Part of a small language model's weights: 12 layers.
Each number is 500 + 40 x the weight over its row's rms, rounded and kept within 0 to 999. Layers, rows and columns count from 0. Numbers have three digits each. The size before them is the row's rms in percent of the matrix's.

# layer 3 MLP up, 128x64, rms 0.155, rows 15-86, columns 0-63
101:533569475468546491607484434528495514540555507452505448529532516489563541503506493487483468519540522481561445473423516500461543513519464505514558492485533537437437587551549513516535565479515535
115:498542534503511506512497486454374505530524446488472479393450427495488615490499468517504487475480483525499541522467541556467498507488512536482464516543474451407528487503485481454558451532517545
084:549455536530460482558508491541561529505578492529496499478543477482533533496512416538536506467512508450466485462530501582445458524603547499441464489564516467464521513414535450529499549541495530
109:535471480525515477516534550550535449575454469561516498555501465466455453482633490458493492536467452509566524474496491453435466460466477469461464520489492488495570524464508513488584541458466462
091:518499479560484554569497500536588491468526423487502537572550450506519516554487487435522463455475547509518505458464455530512510538457445488501445488438528486516526535435612487497487439461482518
083:511500527569524489549526446488524548533503462541526531557438482534564465520533458496444511478445541465489485529570531505505511547576471541530404508442548522487501513486445424548485559474564511
101:494596543512528504501543521513384472600500477479483521507477531527449481511509460603517519507499540475455500535486497477473486441468508478494524509561538494556429483507513394443494495507549492
086:510513509502522521509485529444519445416468408568499483557522528441539525544516479498502455506492604443493470392555424490529532512506479505499477556523490498480537501531465477440567482533512535
100:495506546514455510471548555509464518471496579548489566444464478543518519482607502503570463521531495506524463396492466419518530456447440506495513455470483482491502458503554483523453513462567536
101:491522484497549544539527541557447498451450468516450456506534553508501512518545509513481481503461405459574481492517513463475421456507474520490563517465528434508475426466497528504484506470436378
114:504450482503482499457546473531530455523453485482451481520554513463465513499455518504469437513552520481583480589491563499485487553522507497544602442523519436478478481547496467565491550600460519
092:489480530505463516589480493598489524478541498515527443597539450528481493488513469474490593508463483489514494509548481489522515582477475551473538465505477528415484520505595449492522531565470548
097:554450520519473463545548522588509517444455420544539529538444459558515486543562550519515540552484547431525505562517529494498475518443502503436477544494482500475518480477492441413524551457508501
103:499456483491548548511469525408551537537540526492495525443457400522516525475447402470484506527478544439476496517525553508547485420514468487511469452519430536486491514530481518439554500577487507
089:516470491538537553455534507481549451527562520543506440486548509513546509525492502404495479447454494478474522549488496493442556511415462561457513444439476543504456447418457486504411513491501504
079:428492486502471497492519566434517479451415545493506611493446444514497508439458493507482494559520541513506480530494577537537441493429499533485457540570496461528463586461520492477468516528514494
090:514522512508546459507514510512538435533492471457489492521451479507461511460557505494510503553490480496647484567529597490529490470510468450431551545509471562544532456464445500489495518421480461
102:530477492490588487516532528559518461533441471551457528405479523512485480457452507512554507553481441483499461547540517417513466494452479410437514516504415533419505483458535503469518513484517481
105:534505462490506469529483457444542453510483456526477564466564438474494507576484515583546434493489432492480498462524523506540570540492495491519481521559460588521512514435572470509537466567509445
127:463479511556457495593520522443512486529513520555479484569533456503539514490532479471471489524437528475543474441452510504512406526520463469459488565468580397474492526446424498519479487493515547
090:480560470504493529492469527494457489565515561458478543495441540436478542526597504551502474484484537533485514465523531494494476515546510521478577459486501608437454495493445435501571476431529541
087:484491509516505504491496491506415576407485505505437466525484519452521465447402455512466564494536563498501525491574396493518514517440528481446443461442490492474552465530474513445495518505495520
117:462493503506432558446538511489480519528569536446502464510435489496457450537571492474465515534497578519520589503488466478516524401510446481478516395535488462501519503514482548484487498479510407
080:504532492524490554487413512460512498541466385508487498476448452569464522459464460510540466491501556509500468526529494497502473493538494567420561556502554501553512516495447438552536524580455477
093:468520511523485517505482400589510512494521460477494554508450527448460535520427472495522420529415479525481490443507452517517486547473500494561509491504478577475513606547484577481511465496524540
095:490497493535518466526559532525557485420496491461550524486499506547470503506477539539457458509503505493443538416506429560482495541459490503508527520533555558449465435509580489472463583544581443
098:457538477411521547531473471427524522523510505500553470544457492496543495487506487426467482474533476543512498558503517503525535503468514517459480536410511517447517564378477437495475509530540593
093:506521506505581506472504564467492495571544592455451515510547539466540441478475516483490492567561498539504498450482539464502467461465542458575521501587486516509519468493552567524421524550491461
111:473526553514446501481487471576486528461539532411510478554516538518561488398491531501536510490443509498528575437485509527462444457547478531505453535535513465505460489543505522392463481449501541
107:419486513506509533518503557517469482461508546455432524442453504432565491514410503444534470521518473523510496487474527534455454509507477493438482412500431474422504529500427552445461502472463539
094:531514446520479545508434488493403481459551490464512475419466525486496480504482459437397532491572536473513513503502494433548462499509528496517524463574504433476491492558482605514481513500534460
101:518513541454537530453477454515481504549517473460512473573487544527514530510521464541600408488493513472439550465532506509568507454477467489500439484498533487570465422465517424465568478456512543
098:498486504479520473411424451443464494485491589441482504438487535554467480461531519482545492480520543519492469532485506528491481546470510503417433489535466471523540485516517546407537511454508395
092:497562523521486495513515506511562469548461465476544484540469524497503506429455538509502405502494477527539585430496538508485531458503484527514452634434529516537447457476513461479488470521579487
099:495505477535554464509456427441519566547497529550520424443534521495530493497463485554468492501559508497550390475543502454415506463419510513491523507470431480473548505570512518505453468510529486
105:552522457547506528486428532485446501533532518564489523434551465514465492552435443492468500496476512489528521533540493606507506545528499454528558483460547473497502498469425499503509523519371550
097:520508447420548491485527536408537467525520491514499562527478424509508450521532496489508453499468558452521417504512554527593505552527518432536492477524453479539526413511451529467530452483486529
098:473556404498514525547511552556564462533536465469463508456599425548501499503512508519525534495557497498431550409453545463490471469526513477512437523505494462466473477540526547478448471518480465
084:538418497441484476548488498522495456516543497464457494521486551499497460381489452446525558486473465508526509492519556513475453534457565482404499557472506544518474538469428528490568514497447455
113:515478533479494532441508512527515534499494577561447453508473499460553424394511463480505461510470471509562502540505385468498512487459457481500431454489463532555464523504488517471535446450553453
124:529498462522431466550528468498501506463515508489489531435564399512491553507497513461496498469495576525589483448556491446433499510508560459551584461516482514523505520585555505516555520460510517
088:438498541492538517474543529538394510453451520486492453544507513559475484517536468588476431542492533497515514503456518467500460492425515556451423494501520508442447489571554509513467518496462574
096:523489415542469547454452514483453505511517529501477494455560478444492501460510485552563465552513438519515490497519413590487503427545456469533510483511483483453465529494551439561489498495445412
104:495539520516534514500500490498459566492562536433614526445455482445547480559510553476507466549475566467454493436526426465495499464521461469536501427531516580455495473477461556516477492510483506
108:519478476480504567479498575438540466581531519461428506503437526540433482477529451457536547505518540527547526542478495497508498533480474529477503462525481464583487509507454453490590585519451442
097:456528502537568501515495477463579466497452376512508451466528550487457547496452527557504491440461512565475515488468576506479476439480488537488553487536531442457490473535482558456517455509539448
094:477532488441467528429514555444481524510519465528503536524525456568547454437512498455564506524584515524480506544451547564516468476508476459473460521553468437582534523533567491498437505549470535
115:515517513473515522535458452545564535511463426455549492518541451440547487514423540402488477466508481488520534487456485491517443459502469467471464601467494555498531558520491530465595537534499502
101:488539531435526489524504537519474507460551494477467547486537420449502463362459467401492584503501462508492442505518532568556554536469540526507515525488510468569516514532512519494492504530517467
107:486568504498490500467499482539444533554497521463420477526473510502499451477547434472460501487564497454528536418522482553488537538431476507532520499502545417502476473490540604413519523477515433
095:472498534526525542492492466436464476557526545490482416521502531472546562444431508596527460518540502468506495554516473483433503486453562540464510506465507620561494490508469498516539531524440476
091:463456527531543503464462437559499499568484486530503448580434538487541484531511562429498515516509556490518513517496477542514527522472420556521403510404521489469519530476512491493494517491582563
106:475519450508511474581514529513412527493564466564502449552523548524451504634458473532530466461563529459430447551510520513440487476517477465519490535478479506503512535541504463530518459506453519
102:469518514533483494468491471446555436426443525550501464563542490534459515503517488466510478523485457499439539533503554425554498461477557491508500544528492530560555520555603461563466437509451492
107:500460447474476481597566452538480520498562525493456503519464464420480496477458421495472500506513530533434510446497544531538519517495504482423502528546540484521531509479513563504433553495469388
115:500460515530549487533480503464519514484513518431491514549444461531457589572476499588542422548509490534502440510515455457539500534486557537512472510484536450516485549557563519572555434473481525
106:465485554520501570474507534457547469477506462551511504538550551524495529433557540516468469428503510533451502495453551513468512426458590519593522475532484512489538489570523507510511448422476554
107:499501489569507520431467483475490460552456492540422538474487488463479549541556464497545460497511527474441505541470451505497511479535501570512463524514634500541470469501478428473585477470565493
095:512414557489601476530568465554514495485534468474558429504517491500543519487468470453500488563493533457494481529511496550524503467445458523408530500512424521471508484523521594520522526442552492
103:467526471528488496565501467444501532536520548507535448533494596454469499567527444506460526433491454533501555477513492582519488452497479566564559411513527463490510487463475559493457469435481479
104:496526554491489541527454505490531525447533497580584531534469434565538482512521517472500470515454475545443477528532468502518522528574432534472559492495493525473510524465495441599533561516434563
101:411549555453490470460470507528511474549432461491533531422522466506476472480477516531490540532509478519545478570509545468520573588469448480472528553579439459458532508513476463488518476466455448
096:509527470490473511501471464449494500514419459553588517481484459464521529517428526523504479507519558513495521637553523526495431472551439522536438470504487443548538512497428517471453495498514544
105:499513488490500477449468504512448446484539451527447588568456405467469507548538521444501489445514476448555495545471542484433522510453450515575498456558456456444546517526456524534503528503507462
098:540565461530536486589455509510525476470491466469521515382491488508488499495437406506440517508536536521493489555533577504474424548559542541522494529529521463520515512499473531542470461471560453
117:515423519497479484513452485533449542526447526531489479505474496525434469415522483453404497492509439507534507604449438498469450504456536508466513444522466511442522501513533423559431488513490507
090:469455477525497453454533493512453486402509563454533532433446468529447542445501495549469546575535558474479542527504506492527455518529537565539501556527541409445492494567494483511516535510457504
096:496469486531509456596470503505486501508536465566526497466528524546494458522458538563492484438483443557548485546481559499442476483489533490470450470518603510577419528500536442474431458517520485
104:512512529532564534459427564435510487561509471542513541468447561489485448388553538491493503509505490548472504585505507531538497472472517509490506481472505462539494528512486593480512617520490511
098:542515507486518479558473572507492555496527487504484526490482479490474452514585497479478525462510423499517520591501509512624532489520459571539488435487493527444572516512470429523483437490428511
090:499453469500528447542466498466479501448437471515487507452503548491507513534486466517508427505426433605450531536513513567529480497544526527525496490536590568523504442522495426497585492465463478
096:474512500493528532526481562487440496525471531492498541456395549497459494472578499458489545473491466499487552487554479489542445413486492537495556446457502489501405464510426430511482493429455521
# layer 3 MLP down (transposed), 128x64, rms 0.134, rows 15-85, columns 0-63
103:525545627455528549431501576482531590479463439511471526502501530531490553532522505509517557539494533472482565467483539475515508551540514505503550527523480504542554566468484470515439475451522453
121:517485511620506503485459434486446542513532556444512479529498470568542500497500477482452467562547466451479463497485510470542472484470462602513489499459561525476500454536479451420532498526422505
087:529471506586456511514533539503561536461504494420479471467464526427428497520567485503581473496447458428493521487532541555485481463532501482463514567578440451519564479474537513499491476454526516
106:559511541515472476559484500506494554424538509431549485435514571475464495483479458552494485442574560504512485516560424512491517477507478574462536504480507455494514548523477531488442495616466496
091:474507516530427475476509524515490552531542467531579477470464519592460520451473487446518463516491439482533469471504423427546491497477515470445539444571477439469532461531536474542460538415503500
090:554515473550485456480515525502479445531452474498469586535541512452538465480525466545490523479424474528492517473593580499466531481439488476511445531500436441413539493495513552521478508419469527
098:481416452504442509515496539516488517483449514479498458517536557492519477595484568482512544567524488566534428475587478546430441476495478545458478429486543481492513510482491496462538527556529557
095:457489545442434502471507476435489461555557490534598536573530493479546514548451483490426475440539533489439496470508500465544503564486473553505487505555516522439483465496491499532407504520470450
102:536540567465521581589459511541452425471465481554504499518517558494503490518550495498573485487482513559467526483470490490435463534493531385534472479505396494503516510472486492526480559465509469
102:477554582520543513450510477558434498522498477502494535427480509560497445475524509531491485464456549539438516525566478524569537492575557497474492520578445500473557564509574499565483518515511514
117:463462487434512563457465580528437530472453470553479522480490489478527443446551491562530553553477536553488535500484465493482489486581531489450532507498506544481475448498488587545474520488597542
094:453485462478490495428514552503469473489460490524423450549474518476499470464536496463487521468517413478493465441508502508459491622487522507575505508517454567546497510551531586448543536469463546
094:470550435472516523433490512498498505528510450470559481450500596451514507459460539457521538551477441477515475414489488493526491609503485477548483531548455475479523514575424493536501434480468516
106:424496494514481528462501500520484532575546517516529491512468503504548508508521453571487474513443508456533508532482487451607464476487515502484496558577515564541463380490538493444473551554460448
105:546470446487501492507503478464523526479518502478459511529527481503447553460502493556552472535472527507497582530442506561475440451471505490569551467460472455540589407455444458420483449508539505
078:442481507469511480512539522421560600514499541486536482513553495409472543563502500511495542477365447483525496450505495517490520512486487515445494491430558528523447529521528449517475490536508552
093:513479539510484504426440557551557564511527542521521507502520512571561558489512476486444525550486517526574482422539490495464518536448437508500431504429462505501414546549474502499452478520459533
104:435496476514462454471489405536496523497507498513545498387474494459498479447422496483469514440554482494478490522503519448453534520470428557519501569463454547510488604512491462526442488480478536
103:432522454563541547492531407520474505504488547521484515567468531485496505481471500486420519522515496546482465361548542510557465518514470515503444501442549467444500495488517508457539531483437455
134:505564438464553524456465535513436475436500451400446502454453562496512476486472507518543481521527510515492532482535516489423510465544443462491431519500428438464537518516523514540507473441564545
085:469461571410533529494536471501498451548490555532494520502518445520523510526489510505477474507535520426465568542550513539386445499542524485488463536504536574533437459471539552477530478471568477
083:476496447581517507488538507513500490501474494524413502533428500413562431526450499586462440517470483508519522464483504509543467454415590480465476498468475570504528501502433470505504491539496547
118:506483546460452500504447455553471439561414490457563516452519448429530531492508527508520533505487466516445455487493489478441455584509462427474491540485498477511446550501483397507499533533456532
086:574606498397470489491480508426440542499502503472476423429492503545530510506473496525542519507507475404480470476514496486500481453483461560544494456532545490483537468583529479540468550479508484
100:495506501509525521476474508564503510424534500501572477510521454548410536530472535496519513527507473504531505462442499476499554445483520543499459423486408531612498545486450442488501554450537435
089:504561491516503559432523451482472465574524493539544508467457487477548468445525538462478568552385472421526502488532474502543559556564546513481474483592475518480511506508493548510503508505458526
087:516388499486432464467523553516561454438486519518496484520532536534441507453568443462455524457484495543537474445469476503469510501522527486510531478533492384491538458498446473473418505546477489
096:494423499443531489511482472524501498504522446482586567540475502451506566456525525492494525456427545536487483524456584433576500478491478479405468528531518528491511415447524463484487463509457522
114:429439411509584530487482534559487493493461470539439534539470500489437454534506558517518505553502487580498506491514519487541566493542571475502498479516470491507533488501513586518577521441567526
103:539477559487435437569518530424542515562544531504537460537516480471571548507521488489509510500492470446531441500493540535521442490456535478484516457462537479533488551530521424397469456535453460
088:436403471540555423484507418449480482501509569474544484510440488490460496543487491556477520489516480435454532501448504506517559458534514532480441466472526540491455447420455494439528536479465503
100:593541532570522543478464479491518503433504483501512515533445513549495513519548473530510516505585550530518513573478486523480517429558408485555483461476436506436456484480450545521437494462539530
094:483517500533526507459538457520523599506556543515549496500485523495488534508518463520462435471605528427557510487454535509551529433474466554473418496476508551504464499520513481436500447482473409
082:530532532491477502534453546508528546487492560518513511504460466453407528543425517522490491531512514561493437523562524450558478529553447493504495524506468437407509433493508557453459441433530534
100:528551432455560478424491484454492455573555515548494461525463443572550468487523521465481448481475457526515490514529446475484517444507519489421477529519456523529478523503601463537521570480469459
108:538550564546454527526510502484459532496465448534524498475489505439564420487459509508555509526535505469477481506528577447502524468472574495526534440383455532496516537489505474490422455547542460
097:454420432522562563472487507526460499466433473477527510464554539468512519475539482458507546486523469550478577498556445488497509567442536474564531451478537535529487522447547430502490502558565495
084:533467532492451530488524466503497547475470485470505532416436504434554496481516536475495553451494493538575561591555521449492529580508490483493543488491438573539554531484543436474459513465528536
082:503486487492572517487511541495553600493489510438486479504490484406485552479528512526538519573495523452536527429433572520484426608503488496511535522513508507509474568521470511427535465469512511
120:479508566436442469555461479453532525469515494457483541472485477395535566491494449529493529466494496493535553492479470449526523571436456549536533499460500466522451544471461503485453474605451498
127:503468492478526471466543500536443442463472445469479522514499516430485433507489554482511525436547517501469566494574507512517427562552489474546508546577540511448487517481502600578526526514557507
092:486484511410535490557510483533426546530421523536453482509531456446495433455556442526420505401545496550496492500494476492462476579527565537436529504527542488496490500487506524521497506525445506
088:529503566531434514501504459469429522487518528518556513495499494544563435560472513489509499519518551540452475488498498447481481440508570525440498553444521578474482484574469499409495535562576489
113:488464530460567547451564512529515499464488439546543553458470492498475509476462542516514535471518490477506538512453442474431522583582550479462526484556443557579486562530471523507489491469567536
109:558475525537401419479510482470498549494502529472488446500582570596498497542483490512492449497576513473482508525482464537475410414494456494504532538435543468492503468539479488478512530520540494
108:541462497514495526464566505501516557468504484460551515497432546417564440508473446499568539470473508446525475505490540559526501522527511527523486498509510445415590568496485491534463439584526524
101:459520499498450512479514532495546538489518504588518394514432587448461585480529527475544489461438466535481413495501466532518474578547481493510530488479499520478488450494525515557437457500529517
111:479515473493450546490497444493552611513488515467559497518456478464449522471421496497487481405540509490502432562427503484529457436571499517444500498552519530511511524572534486497459463456493460
095:507500411517528557452507439485493488514488471510445553521440549477567456505517446501577514445465554416483489532529537488470546466526564573552550470527518555433520521539522505531461476475489510
109:462449564518472516582478516533499520548491510502579531511505493441464468539515528469415554538516523528517477475509517402545584485455511474470507501600497498546553474474524442460549499553500496
106:469496486543551509510493519497521503521518559476434435546445449398496515589545418581523509490471507446486491543448463483534474413488531514486521551520484553541548486434496491478490515513542468
084:427507441548413538474507473485535479574478541533471458490500520526481496495458516504546404521492484512532448455532525488497444487492439458483477556545476530416467461534521501504505516381455510
100:456506504478555496448489489487544442456527542568470541515540544550471509554549539458477554546471492475496492439478511533497527536461510487490459540589476536559497464507500510641535558459513524
110:460497510433510471480441479476467496453496448567519512540495498424473531484531521522509545472465513418469512478540502510582467558490404549523486514508529517522495460482459564602450439560518502
098:530551504496547528452445547414482505513501429493505471451549535528495530454531519441557547566449502554560513522444468476456517479565477521548512518517496422531517486579499443465549471502495554
111:454512519373527472516516454450541522502535548440456511484553503533472505546473499443466488536579534572511501594574448539490500459475526463538518506491528497569501513523491466496558464514538519
101:483477497449449501559508538473462498549490518475473493561528377498538515487512457510516441476480534541507453561475497540508417471505463485534544477447577531478475495430518470453486450496548408
113:465523445504538471614525481528489514473455576482506519479551493409469523501529493462526520577508531558479523607457499450492485523529516486504546491453505563515489510460468566455529574500519471
087:424466469524541487399483584581507519537485509441493514505428542519501514559512520592518510541523476560506519422494475519513542536510536515526458499526483528525449513486413537555507503502488554
103:520439525510515512549514464488506409472481553535404565550541495597514467551551537534490502503527478530478520489510525567499534499420534500520474453497532482490504470474530498501616563534494524
104:503480463450489528506491477474472443487487457449461541436470489469531428494501491530545552478575457507529513452491537495434616550519524521517566488498504466498554568586469572455514488472500532
104:498421481533400466481516487520548558499563522501484550506536513507508526480464495456470474515565496500558414452471466557454454421488483543473527485428533478555447531559491492466531466562481497
091:409473475453519483524521500536535453511527518483560496541475464420488481525465476539597552475409481536470495465454484498530576516495504506452561537467549524479450483494442464517531432507549448
109:567474544499440512533532552591526444537486486532494459545493505517469507530501438525452438479472502419503487421547469582511488554490490497526465510493538494478479458412513534583521506505431500
088:434447387489514440515567457537503482585518514420521552520549486439483530496500503495505554511510486487526522500533476476558535520496440515459553489542597479536501487504475477507551503528420526
115:521494517429492572506539565528502415533489499568544454467509567506424514552509575420501565546471518514520478456465497541491508513541520433467512477575489491561492543498496537516489520558545503
092:488548527482465542470516535463451622531530542515563493445522516509508540516439506417451394507534501462531478500483517495458500489549497518466477516516501511505454486612481514458468543564484532
101:521478389580513496544567522524506499504499470547515485532482466412495489500512541498578552481497536549521445528469487492563484431526500517426555472480514518529528496446538438448428466520539491
094:552517473437433466536618472541532556486498498472507464479508442424486557459475462519490463401533520486505482498453539501467462607543452538463515465520487472487510525498508547501479495520449487
097:530434587507468540487507493535522500454488526438536525517499503533438478516488558536446533443524528640560499518486481528502533476506506536497444491426452490468504449426533502548447477509539494
087:509516480497503436515495489520482412471534512364470492521511527491501431492464493482410473434503572494505510576540464552492496485435489507550514510498498487468545548443485519535443528574477534
# layer 3 MLP gate, 128x64, rms 0.168, rows 16-86, columns 0-63
115:471417412502475527501538432500527482472421508501417546495558436463485548563473503513513517536444494509532428506463499472516440475563511476568497481540528470539458533495551487494545525470500433
086:530537532487577494535412513492499496475460446512453482465474462510537506497475512444522472544473489498452512476415437460500562494488521532486510549447536585529475514428505486503539439380476523
111:493511450512516540514491532537562508501459458458488482554491546445537486441559472511493575485505529509529517419393555482512499487507469474426566486508419524479511467501480572461563493435473456
097:497467513492507510430483449455473560447449517527494571611465554454473493495429488502483519530541519490523544503503496431479462492486460477567483470489542560530463534558543539444507497474536595
087:486560527511471522485529408479528451540511483439523450522521497483598526481473507521528373533487484500515534435515449517471551529466450533503516503579500469480412497440549526492488461516470510
099:461460465490534483560606496530496516552517438452470461484533495471553474532484543503564465512509474458474477402467482545453523510554481482450506561465537508564425432448516498498542488487533454
100:496530516523558499492524491428468505480523400556588531542468467497469536583509504496500455465475505433575495430467536506572541505438505529486470514556464536467519508539529516497573475456547511
102:469524478470558600540500516508521512405424478494501503533545579492506437488519469431526500459508539497408565438480483537560496562466461475470463480570505520509477445482504498467483475502508463
099:506444509476480470488558443551507470553485516519406465482441451514591537566535480495534456461495490467568506560468498465573544528460513527481473535509475513536442523534518504452470538530567435
109:507452492545502514584501520479451534511519445510474544482502545459565431482518535391496500495422447450527488537477547432490474523523421476476490532550450527495492514451511421465543481465501448
094:547560496496526504493406535508528567533454427542443463510559480543504501502553511499499514421460564453446553481466467540482448455532514486543471557468530507508453445416498533450497498519501543
099:490522490577547529550516481530506508558539501495399538529513496475520448572543506514536450484541546490506505527464488430445474426435481552505516411445502477482450490559562541471521532454483501
104:482537481546506549487510486497470492486475483483494602589493530491421448489458511568533505453511390525456577461433481531466508458482532485553549528525477453511486528519529509483504464444482426
100:454512520493537493530477482514482528475429463477519549510429470472489477494519490565560491499461420482442495462467535509548504533551562432486430593520527456449547509455569574512542516484553496
074:518577565557472522493503506441533491497511532429463470528483495506537479457505428485592408556568493449506502546496485494430484509529505507514490512512570490494540537490550511571454436547503443
093:502497510514522516526438488546518498484494479447530450529466467516490494455525475530506450542499456584549499511509555516544536515470516522424571413546458570517546512583520552523551506405442511
107:526465515530526473583511486494542495500379456513460501420487440456553542447494465522567466524510477491524559521439514473495450472466477419507456538493508539583485493475526530443507526462522464
107:404468463507558512509506465499531492451532531501501535477468545533468468477515519474511516485500505496533436505447501478498503463557506481503507477517549492569582532560554568479477507337466468
122:427502436549487582493574461577440499503497448472523492481513505460486517559507533575511412505482520406497470469467523435498480533513434493512515512491448531522499536525515552487535522443562505
082:452550466516467541469467522488464459536469465458506565438436428435492583571532522531439474530499538484475525533500503493491476530501498432509495477497502546491406542547483482535527388502481491
090:532524508517481532443523487480510465495480525494587537513478487543480532512569544491476479558532488510506534412466517538523512435550508534509618516564516521623463527492569456517502495450513519
115:469515457540486518549515412587476500532507500452545440532467550471519508511522459495493491503476509456455597510475505498495473496446467481483472492589530513539550407534451494459556550483586516
093:508490466534476546485545507463482518421493480450483613532489516543550485428472522538545505553517490450472502518486480537431551490535455548477460589542547413546527558461474483480470532519486508
105:506505508501496486567487493457516519464456427495469528542454525465546472525530488599481461525499513489493546517502605489618434553515494459498510548516504509426476446472466516472532440435523532
092:504462461529468462546519524549541487392470475516502484470480463501439489567489482528461521531535451453557499524491561497506391520495537520554467437584445485428519447549476486510500527493461510
103:506494469517508531524516471517577507452518442481526457580487545511518500488533467462532427408454493449544480513514469426506585501418440492488426523475531505490503491464512482435523465520526584
105:521532462512517482479474444500527490478444469522536484549542491537417553424483510531567513505444526471467481513562571544508562507461480506361492534477545519495450528513503542459544536459537480
113:490479429534537513548525435496502500458444463473459485457523414446496562551497455518499459497467511446463460523514491455566503516416498411446472465475520569546516514540530468462523526514569470
111:486486489505543519560484506566523516501527464542433499505527439491520526546456446406510418513502393491497467509482557563468509577432492469436479558486471456523436496471492522480518538532486470
091:562507492583541470478461533446557542530518544479510508536493472469555453471547513425571448531444439603460483508470534519446499490501595475505566544496537508513468528485516505527519535470478498
106:506514485509465487489539538547521511425489535501527539561483460500525455508587527476564512482552518454524470641518502443584510521458508472490445496456492534526512442425468439507506510496525459
093:502548499509519518525504512531534481568484378533518545547540473489587566558503473506520432488474446435464449516451536453552493521483544472528513523447550529487523452545511483551579532502516502
082:513496551450497457509499483475525488484455575452548449500484513508553463474495485506557472501409519443464547436540502547518470505536431506435531491512505551554479515532472518584507452532613532
100:485518519564569584446560503487501520483495542448552474482532528531498492497477504555542451512432417511507518442516493519505588471425509452581478479508568454468530421483520513476512483457500523
109:534463445539467504485505469460482525389420425514488549488525495488513472530451515486611511453464574529480460495510438465528512506525483521485450483496477533545535521509601510492536486461513564
102:418459491519540521500576489496466524438624479529514542528357466520494482443518439473504472473465476495552495517522540459552502457471510510526563466488512493501523535516481479509480482486432498
077:525497573449405490462527476477489500522498490437486562517481508547540560486477537443479454447446495413562512589527462499497468501533412497460483450483514542462527558491517464543459526494470481
084:491516503591504491461484481489511505516436536555531487414514484511502477577540439523531478506479536561467473536514433469578545440497476553532443499582535485453559471494565501535525453547507470
113:510453471554516524544520497508617516461507451510513474516475495496523445484526498479537416535434529462431444506497482517499500548456473517427445510458508513487479533516504536508586468402572464
111:492485515539468609442550458600495566530497542480514492516439457521527512557527478473488539465492492412491460521451504478494512439485435488511540512512547499509541481516496576536543516426549456
093:417507505512547520520508454537449488547453407495524558495457463516487538508500523590531423561426517470535491433471509536519549534485493515490510596498517468502446499462547500547476487447505550
090:497508501585513459496539546517440581481502511533530472502474440448540457504514502566538534497516478491557468495517487539530465439595497509533562435469541486406550531458514437461455540490488531
111:514432436523489480500494500525497539541509564478521474538375499449485508434467510445512503512464491500491561517495527553487455563565470429564501539513543534543548515484493560474524508520594466
109:500583373555497538550521478529536472510509505455517586499457502511450486585440502553544480471494501483537510553399520502509494508449483541473540483472501496543492549524550480493543529476544473
109:533477483558509474521485441500543480539578491537562523484529453475482562557526485513498443551487479513495465507485504529596560494553428473550442543562548501519456525425519450500534553469553521
104:491490514542520473500626513489539485401598519477503529490448499531538485463434469516570484467438536446514413511485495434487479523451479494488511490529511496570507472481520565471495545471489529
104:520502470537580467548548417470523518429524490486473487510469485463552490493467433583506497513433546514498536460499479520480538561447462540504544512571477555490525485444475564564566546456499507
099:485493473524473523503511521506478503462486528460549552579462544446539491573563528524450553508548473496616478535457506425522415486515506449475506467542462468567457516477472442511521492484438529
103:520418501479535511461586507537504513509460442494483529561540486489531465507472513527520536473493493422553486589467541461514458479525412395554543533538440511518474555466474514495548496456497482
101:484516516525547571539486485536606511416505429505431569476471529495425513514528537483465436485403515462596455467477522504524521465505461491527486553476472496498485504451479500530533521453513493
091:543506500494518465487528549481537498440510506461500452442525430535496593560446539559546457447459444505470448471512508417553507482535488490503568496545550506533460416540488517511559472483492450
104:464506495485445526537502440462597501420486412451465504541498424509528507519538498496535494457493472466507499566481506459558534540519545529511442557599539470488469477476503498467558428536490487
106:427488497527535558425441521460532528424466484498559531547482574459493562536539515500525529537456544485497508433509502519489478451478455525441544570497554532496471491465528583488526449433492514
102:466456436522436522471511492591412526501450601442425511485447463446450478506465547509537510477506470462528460495489482500488488477500496507576571458555538487527503481479458501489542503543438475
109:493467465549509469511454518467550544488478546466475473473475524470443535463550496550480434558522445545478455479501543407547475505482535387502509516525559504451559479519542477523598500478474482
101:533568432502493561422481462485496532537498455479505482603526531457530485508512543443535459404505499480509478550440518492478466502524512471530418507521557473565517583467490476501427522519502519
103:473482478494503574515567527455497580536474492495469556579535443472512488446463510530530455515470461517473579484371508476459493503508512499485481516456504510554424489480528542503585501437488493
094:549574500527464516452520511477556522453525528471472535513493527468512550549544519517465410475478443475508544494490536421456488498527511493549475490454519543428516535439469382550533493531433480
105:465576473467520484540467481495494567399481486503514437524497572472534530469489435530456462510496497500515550451478475529581477467453499499452575555497521590515493466536503456497523518404490485
095:507453407542483446495504428527506509554478468574477472510513455498526561560498499515522545466512489480467478481388448439417455556446553506459506490492542493495547499565491520533548507471471506
104:491505459518521515431596497517573469497498422461523526486495469570474562596487517478525398489501492479487456552437534473471502523514486484445501506517514520457467470485489494461550501446560420
103:491499502519508505491528532507486470417571514489472505592512450519470475464529547530469464516522484471498562496441562508497521513435474430452489587549490475495493435399511529498543576513480428
103:448394509527537508509512500488417487476497549504505493525508419437482524483492486467544510563540429476448522522431507550559497539482438476419498463538478468486532539491452528499437487484583490
099:489423521453536467451528507453463499462465561512489507522568536509512487467529512466563454485528460466536480502505489503539446483417510466594501515515464517530464429462505548459517490395427446
110:467477403509515507469532496501545480436484436498489501520372462499452563526502461480514497507495491496551396528460556481481483568544584536522537499467460498512474501490509427502549476523511469
096:488509538566537479469450501541499471528534467441442514496507444499441568481554446590531533511511515534442500458455444520519485520450518488470560568514596452500488520473536477524521455418469506
099:490518517483497522423531539543463502462503556477523520555484476496547572494562471503526426529496421479531556446414536479574448536512467505552462534482499521445536543451503494525579559528518528
093:489510473481479462559577426522499511522488518533509444549510565566515482557507471529473510446495434442508475525454504465566534587495488567477479508486454540481433480576485558521461544486562478
102:450466462525512489472510451477510531343474423461510448506448470533498477518514454523523508419480537534462468508520460523526561504509501432531469516490410459484557475486557535474474479475498502
085:483417442501530475524513465562496530534525479483496514496482473474542530527458468428499431385480458480430433587543528535509464475534493479545505527480513464459500540523465546462516574495550533
095:532608516502487504414465523470455515580546467536518510495443469531497528559535529435523480457435438446505491515479474532542585483495515530462522485495514512462515506492473435454444501428491557